config = dict(
    norm_eps=1e-05,
    rope_theta=10000.0,
    init='uniform',
    learning_rate=0.00122,
    lr_mult_up=1.03,
    beta2=0.95,
    warmup_steps=431,
    schedule='wsd',
)
Each number is 128 + 32 x the weight over its row's rms, rounded and kept within 0 to 255. Layers, rows and columns count from 0. Numbers have three digits each. The size before them is the row's rms in percent of the matrix's.

# down: layer 7 MLP down (transposed), 1792x448, rms 0.0289, rows 237-267, columns 256-319
# gate: layer 7 MLP gate, 1792x448, rms 0.0385, rows 238-268, columns 256-319
# up: layer 7 MLP up, 1792x448, rms 0.0385, rows 238-268, columns 256-319
down237 097:111103102121112086116161088133154161163159105174132087194125123110159108144113105169162104119110155141127136128185106096127116135145150119162121130160184123128098178147140096097094128111130066
gate238 102:115139150151145118131109167128069112148086133111160127089124119123135078096141133091117117103161134126107168119091139078188166131158200160128174144141144105120139150194093175165106140104143131
up238 101:126143190107156184082139145160167151132072142123111190144135101166194175117126131115132070150186165133091109101086156125117147112128112114127130135178133110079106172168120143116118143154116101
down238 100:104101121122112096081162139160196129097110103145152150110159130165064119095117164166122138072128138155160150130104087124144218121132165082094133111134077156088082143120093174100163097166107154
gate239 100:142128130080097145124103138117068099199069152029145131175089152116134177165101147158164131086161153082162138076144189111096141149142112117103119117164085123119164122161116196089132167165106107
up239 105:184148138143102126135148145117156135155085140168129166093183153139077111106107141178073055146185118151058131107123159147172151121160102203076145114150093148140136153164061099102162122132159117
down239 103:160180101106113199192122113107097071183092124129154096131120149142119131124162138125068134133212109130063144144140121158107121136138124080123188177096136039186131180099126092120184191174174167
gate240 098:197120139144091159113116073105174136173143184124152115144135145112100137158109082098129087137095132125113142112105125057123115157092166168121138131118108113132106081116156166110152106122140151
up240 101:149145154082081219189051074112072153221128155135145101097148142090130171143171139141081116144097121127118192118087142115144113096118075134094124116162198163117102160120100168154082091182121118
down240 100:115179168128103096124150066145178074125128175158098190146162159080165128107134061145113135147041112139088065123106162077129119132164091088172158129156073115183168121088136109167169068147097141
gate241 101:113159160076108116130145150105105111088159174105137160185154085116101139144087104120136087116137095082122146081130118150113156211098153165133120137109091089119163137127165106099112115138107123
up241 096:164138113122109092148128163080086093152097121120097158207127199096077150101071110103140147076161122137168144157064130179103135145102107160123152067118162115151140138076098127123144092152135153
down241 100:105188161079129101170151092108105147132140085122118145171141083162191113136082167116157106095106183120122134096204151079158172111161060134113146157109152118160093082111114120145124103145124136
gate242 107:157135106109162046148077223138129123085167193175109132110169122043097185145099113152088152115116125141132128123110125080133134162149152142089150164137120161132090127118144108139151112135095077
up242 107:118137163092113133139167108125080160091161143180142165123121200176167109128105168166187147089092186127128057111111127151110129163143145068149137147138067138115087108120147078079107117149106151
down242 109:111116166128095138120172132121146172137138172073161146097110131146096152144159130121100074148158163082091132112154150133130166097111060088125157173112145168114114091166150152138152103116133166
gate243 101:178142140161066097164078143131129137104109136145118141114131119162158136157181175164148135181181134098130138142099123123072118123095121087042134105125096104141148108119188135113160143133173142
up243 103:163138121122120153172158080091082151114084120166099200115126143076134118152172089137125149159107160091054079178149177161149106140113112137069085149123122142137089193164116101180104129135077132
down243 104:121129120188179125149114198082110209142156131090121146152034150090128156099125046166176114133079106181152114115116148103137129098079115140171167091153131101185098137130122106223111126164142152
gate244 098:100106126125133147079162081148088137180141075062132127068070164090163106109098103108062148153112137110135112196102151168164106167097156126140095132171165178141200122126154159096100097134161124
up244 102:148152108137095096133152156077061038177126150085176124123130095132115211069098153143127166137165170104123170135159145122136134152152110111118116113167097145139097172193130109135150095147129074
down244 102:113060130129203073125114127121090105075127104121145141157115113157141100170112101115112117141115097127134166129076123165161149142165145127081121135116187101099128109113108060127168170124150123
gate245 095:125151162121150100085060132160123110183097100120109136124073097084197116121121146112133160065091153081198168109124137097084104165130191085097068144131121118105161119153113134191091103078045153
up245 099:153162146074147166128077083195146163179110084166084135198156090050219154154057140085159169121110122103124147117137124145170120152136125094158141082143115131080087120081098130117103090095147141
down245 096:152112080125130138118121138174148134153062057069114114189075081127109130033086182084139118098137108144098201119126119153103125136141101148124119121161146108151133176135092114187114117160172086
gate246 096:099060184118138108150180125113082121101113117185177138135088122099131153105157153173118122122135157102089111196154139102172124163129131122110094151114161133160188138066069138114143102116117125
up246 099:110125109128129170135162159084119106123109102149090197160084205148179139156147124113088112091164118113139166066180121187142123073113094149109154155107092111158124148133103212139184149111146130
down246 099:079137139126045080124111135136168150104131172118138125085117163093088151071158089124055133126123164132110098139149200164094175150101084118159129106133150170119141108171135039153115075112173091
gate247 101:136192128158126135094152115143121159132071082168144164143113141097164180125102208160099108145113126088125096091134061120130171136171087112178136173108130159061151157142121143095126128166082139
up247 098:163130111139112101107140166099118181112105130123078121137159129166093126126074133115076167121199142138093105147121125121062084136139091120083138149134133068182065165169136121051141187129170159
down247 099:112107124126134159085118181144092122102146169120157161131106098140073096147090190165139088125125127186135136139092115168117182121160177031122096131105095107133250104148137077081155116151147121
gate248 101:082114121165155113130093136195146191113145091183115126140164118124107075133129134183110153160152095124083114131153169157134162159123098214114130156111148094144102111108096117148105128085181106
up248 100:083171114171107114084161139131149159131132133160170136148087202158114115158130066110153138191120129175106155149093084122126158157135076150129076117160078078094103064161147110140123122117192090
down248 101:094119121078178104092205168065185117125121193097148127143100173105106139121088129109080095136094098123142139163115148172090127166183117114136095167129127138180129071143105105152111098071129143
gate249 102:131139110112125118117148178149070098150111131135150135121116091170149068199140120143156126155106182102066118117114138098121117117089121096099127135096049095146128156180154116138155086109168150
up249 099:168109169104089174181135111052145108095064147074163079115130137123056109118109143148161055096140077148169083124132071100123132177145176099147178106152104087130118106161102134122169106114114145
down249 100:143100093136183150120108128120108125121149173085079151141090164088088174155136070106106083103171095058131149189153136184155122099163109118082147135113166137132109138118140130138114163139102060
gate250 096:131081118182167095108096154119104160123063081152095138179166142163127122143106160155179097156138120130100171122158176119089105120105136117141062137129113112106142092098094157133164071095149085
up250 094:101070119147078127132127150138117145159101132081116151113177189148118134126109119177097151120106099160092091126112107113159105125167189052120115150076181122148124082130159103160120141127097188
down250 095:113164085161128094193162111091168205174072127114180173160156152117219159095080070090100078086176132103091106120152102096104100142107151134056157103107131184113100079112135124136163089075129092
gate251 100:114087120093116076098062126137103074127119123156163131100093098105104189116187095176135160167153147145075103136115122157097157154111131113167086139110157125095118147084106089100176085098092106
up251 102:086216104182097100156117142124186129116133117140118138165090133102160156141162150129118095102160130102196174140131150167153135084100119125105156144080153137186148182119139157116132111121129108
down251 102:116185147173136168152129119139161143106135159075111111135087154167108123110103182141125102071106162136164118136099139146163135076151046161123139141147192107125105129176143088117165097097124146
gate252 096:076058181167093140114133126099146112112095120156063116116165091137100084099132132157144119084129110073088145139135163137179199119101077095173143092090122139126130107125124155104150178096168101
up252 097:125122068119141132111133155093158115118117176170072111163120107119151184151113185142117099142088160156092078107179179100092129098147085110074172150108165176133076098139146169111136078129218121
down252 100:160190138140144094163113227188093161114196156145137167110121097154037106079059103094124156103147131153122130122120119122151158108090154114134101104127156091138163107093124151138097162161089158
gate253 094:116145086073167132195087144189118187109085131156151185195134143082184094113146089130079136165152110167091176167104122071118087142173094191141156135167107131096047109121149182109094080139123082
up253 095:082125118109135107103170135114114117114119137075125163164071155119135122165140129099146172104159098171131106119145108114167164152123148124054076140118128093144062122174181154119160129100132122
down253 092:131091107162090134116113084137088167159206092111147137121100095077163185154116065111090171134118143091149155128129095139174067172149155067165105136155150144067146146129102138146086127151118136
gate254 098:142147094141122138119064142112055126066095097098091129166185129084188154171102067152168127131155132185114094110133175161121100143110100107063081186158166190092158189105123117110150170106158127
up254 096:151133111111123105148152076141070160179117183177141074120153109126146129178148091134081171181149148142119177140187140080144060109080147150120135185118125105196158101172115112134139115112092130
down254 097:115108117182144199142140120173158165145115127106144117153155131135139166147110173148125112121061107125113121140148119120139184176094077183155118061139113200121156111104138102126108103091159153
gate255 093:130122094119204200191080110171123112152123164095118083111179106165099117148176102109187112097098179115138136074102131125130114097081088172100116087148132161133124151152085159183091102176082150
up255 093:150177102123101140075076078062199175091127108113101168137123126100149156125056111085101165106155094069131170131111099240133093113079076129130116164124151140140105130133167149075079097107105083
down255 094:102108153103135091126150099150141130115142140122086122158192124145142159200115125129190173140140084101171127114121094183146115149174155138123111128132135151060088102112174155131122121096154160
gate256 100:077096150089142178130089151147112076100132111163092154104091133053100093099089145147116143102140043113101107082102143109067063127080059156085135160094158132081125142132131109148111131088107122
up256 101:196143099123147107152126195082113130060160177105123128157118109122068200091143099114154171139114107152136161098114154128030089128090144084111133169177186158154141165142186066148077141163127142
down256 101:076136087122165180123102174148123097099118176162139123113139104127132079169078184175080165175163152133127078088115154109116089133093094120144160157159167155127194111163090107081043101144110167
gate257 101:096182163086083059110150209155114116064089138107120142159112164126132121114166136137118079143026156102169145147143137112108143078152142087100075134144090104137191149128070069077106070107095170
up257 101:073126116107127106132142138191099159147155116182122096186141145134176133115089118064127099121130105105111199134140106130090153181097170107154082098121135082051134177136136085163134156179101148
down257 104:140160110100116139117141143131123164178079112174133122183118187157069165102155084067188158100135180192123100103183176102150086122167160124132130122105098124199160116096078142192122139187135124
gate258 095:124159106155090100113117108214164101097116101151199158098114135135144156124069143147051136129182091111090250133188119110089141197116119110159190144140156095086121089108161120122184101138099152
up258 101:118110110136092130115135095115152147114116169138174161131153141169077092076092090153066098151124096146081124117160113130083120166184135122197122176095151108135105104117140185090152133087105127
down258 102:113096090085103132093175179099133100079129122137142132091075132130077095079183161150147135107159128153138129118115120153048131114094087152108151147095130142165070118129092088169147065087132128
gate259 099:094070117098153164146072115129119117098096076174138122112133128152134165158145127123149126132114155112140106147107125099154119133154163121122197106165095114098056119141157082157132148129122121
up259 093:127139147150095133113150145110103142170116067148190087171128100108138118100131178111124090110163133094101082090135065133093079092147188180088162055199102084068095168159158190100167177117167200
down259 085:184161103150114101135126123131114091140144188118180107112112128076096130144154093117094131132060161150119149127154171089086187110098112141111113165087172122175161125144070115168102113169067084
gate260 096:120111092208084079175153205090107117041111120108130126133131211104146136120178095160136097179116177137132104155122140051157138183126118137127099111175126100160103133202107127097197109135160183
up260 102:062134122164147088112078097102091099104141081052082085163097161125151094111162103093160091137145144106156131158101131045094113133079130174123099103171145116131160107156127181119187131137133121
down260 101:149113120151188155176080086136085082168145105093075113127111072117070112121148130083141114150137146134108186176165123111143171147173147145074129112125110117108137142084142179087092113119080146
gate261 101:175146192092084110129119181199133110131180108124188140127123119123100078130133106105115193173139140126135151169181142120142150114154163130072166125118154101187148180097108116169123104119156158
up261 100:093092129078136081122066190144094077093140097136157094103123129154119159078112096098141090184171104110190097058178106163147110050171137155141105106132155110156181088083125055090094116088128113
down261 101:136105159082085133144136102109085151088173167114109160130158137151148180134103133121122096167090069164126130110123150159105139153167098166129134145150136113115139160108106133176110079149230145
gate262 101:089076139151153123122102187161119147133136122103113186116151098055090107120124131158143110088114110077179093159079155171167196090076125100192079158183111141107095184157179179073075160124093121
up262 102:157104176102180194128167109162076089195124107096136162094166168133121128194109157106123067110082102130110165131120103126084103134087159167121154073109121167123144134135098123118095100133139106
down262 103:145088110125191115080103081138120108176126113138114108140170157142083181167167117199183105083075148138136151102149133149148135143135171119092109121139136150091030081124113148181150127181096216
gate263 105:131076148099069085114115107098089130062166179122121098142113126123119129093118103138125174172090145127144127103119144081150145180107102172063106146137118084117101149106172136094204109108116098
up263 104:095081109170117136113117129214141155102145083166140100094107093091173096124133100132098149112152130141088132062124125163109159183100119129159143144117114098086146158127092108129134169154143093
down263 104:131142129082149106145116160090067121179137078122133139158120122096087181165095162088145094171139155135136112148118183143149128151091121141051141092111120229170142107130076118141153146150117174
gate264 108:096145129155088093143103141102064054087165157139140152190110140098171181187149127145086162096119103135148142144095120075181116114100154052181161117172124189106159083080141108182100170092120171
up264 103:096123090098095091044174156111121183131138167113159122149028176078108143120122158077123136130129165081148140150128117128144090160152107130137086187144159064115122140111132176191120098159176101
down264 102:055143149145131171124118044102159069152097111110109137116175113156156176151136173121133175075080127153086095175104056126156103133090083096092083106170097084157093111155107112089128193119101098
gate265 103:221116167118126175137105102171132154096130146076203119184120112131125130090097155169075206118101119103070094180140182102108124111103106083097102164103136107103164163154136077116156138105123139
up265 102:087123146150133170129135110140120174108077141101121109166164089051113105143150180078163118169105143135129125131106067116097115082117149135133119170160094102225095193162203112086084144123184149
down265 104:133084136130114190188129147125201065134114119149082155121093087113119105089121180115119148179096090100163128129106065154127150195112099130154135116171117054170078134140144085167094134095101162
gate266 100:171139100069115105143052097172155132116147207139138146138153122167147134104124162075104115165163094139041109145139097113148156126111067149132058149130049076168162090090117102126168094106160098
up266 100:167109184099129133145177087143194103090143114086110184139146143155140116105115109132100142075125062139172103136127152187157144095131127107130160163157084127158155124044120104108140161125105121
down266 100:108076112137070082091120107142113117064074184111133114102089140181085104107141101133102152135150086107134155172162179123079108100113110134111123182104156056118068156143142167133124128111074122
gate267 101:144103169102110111139166083106133178144132132145171157106134081121107131155111169090069165198134129099110121125072158141085110189152150102150137099163138098080157153135193188098131127059116105
up267 102:147129125178147105153136113172144079148088084103090166134156153179185106138109102112138079096117139135106103120095142065130158108116161166114102127124136156156161072163165164073163172074183073
down267 103:161128133019175066119110103150190161137081083114123111141111187042143076083138167173116123152149147126113090140137100182147084164142138163092153118180129131146158122099149160147135095170183124
gate268 101:161129103183131179113079130202110148170095147185112165110151124144157109135065115191070076179083104114117154206134157109084124110088112113115132164130120167110143157130110128170115105147121196
up268 101:153107109075188101115144168085052141099107143096150119119142163136167206153135120222078198140145146129174086159120120093193155111118150086105112107098156088118123076151093093124133165156095174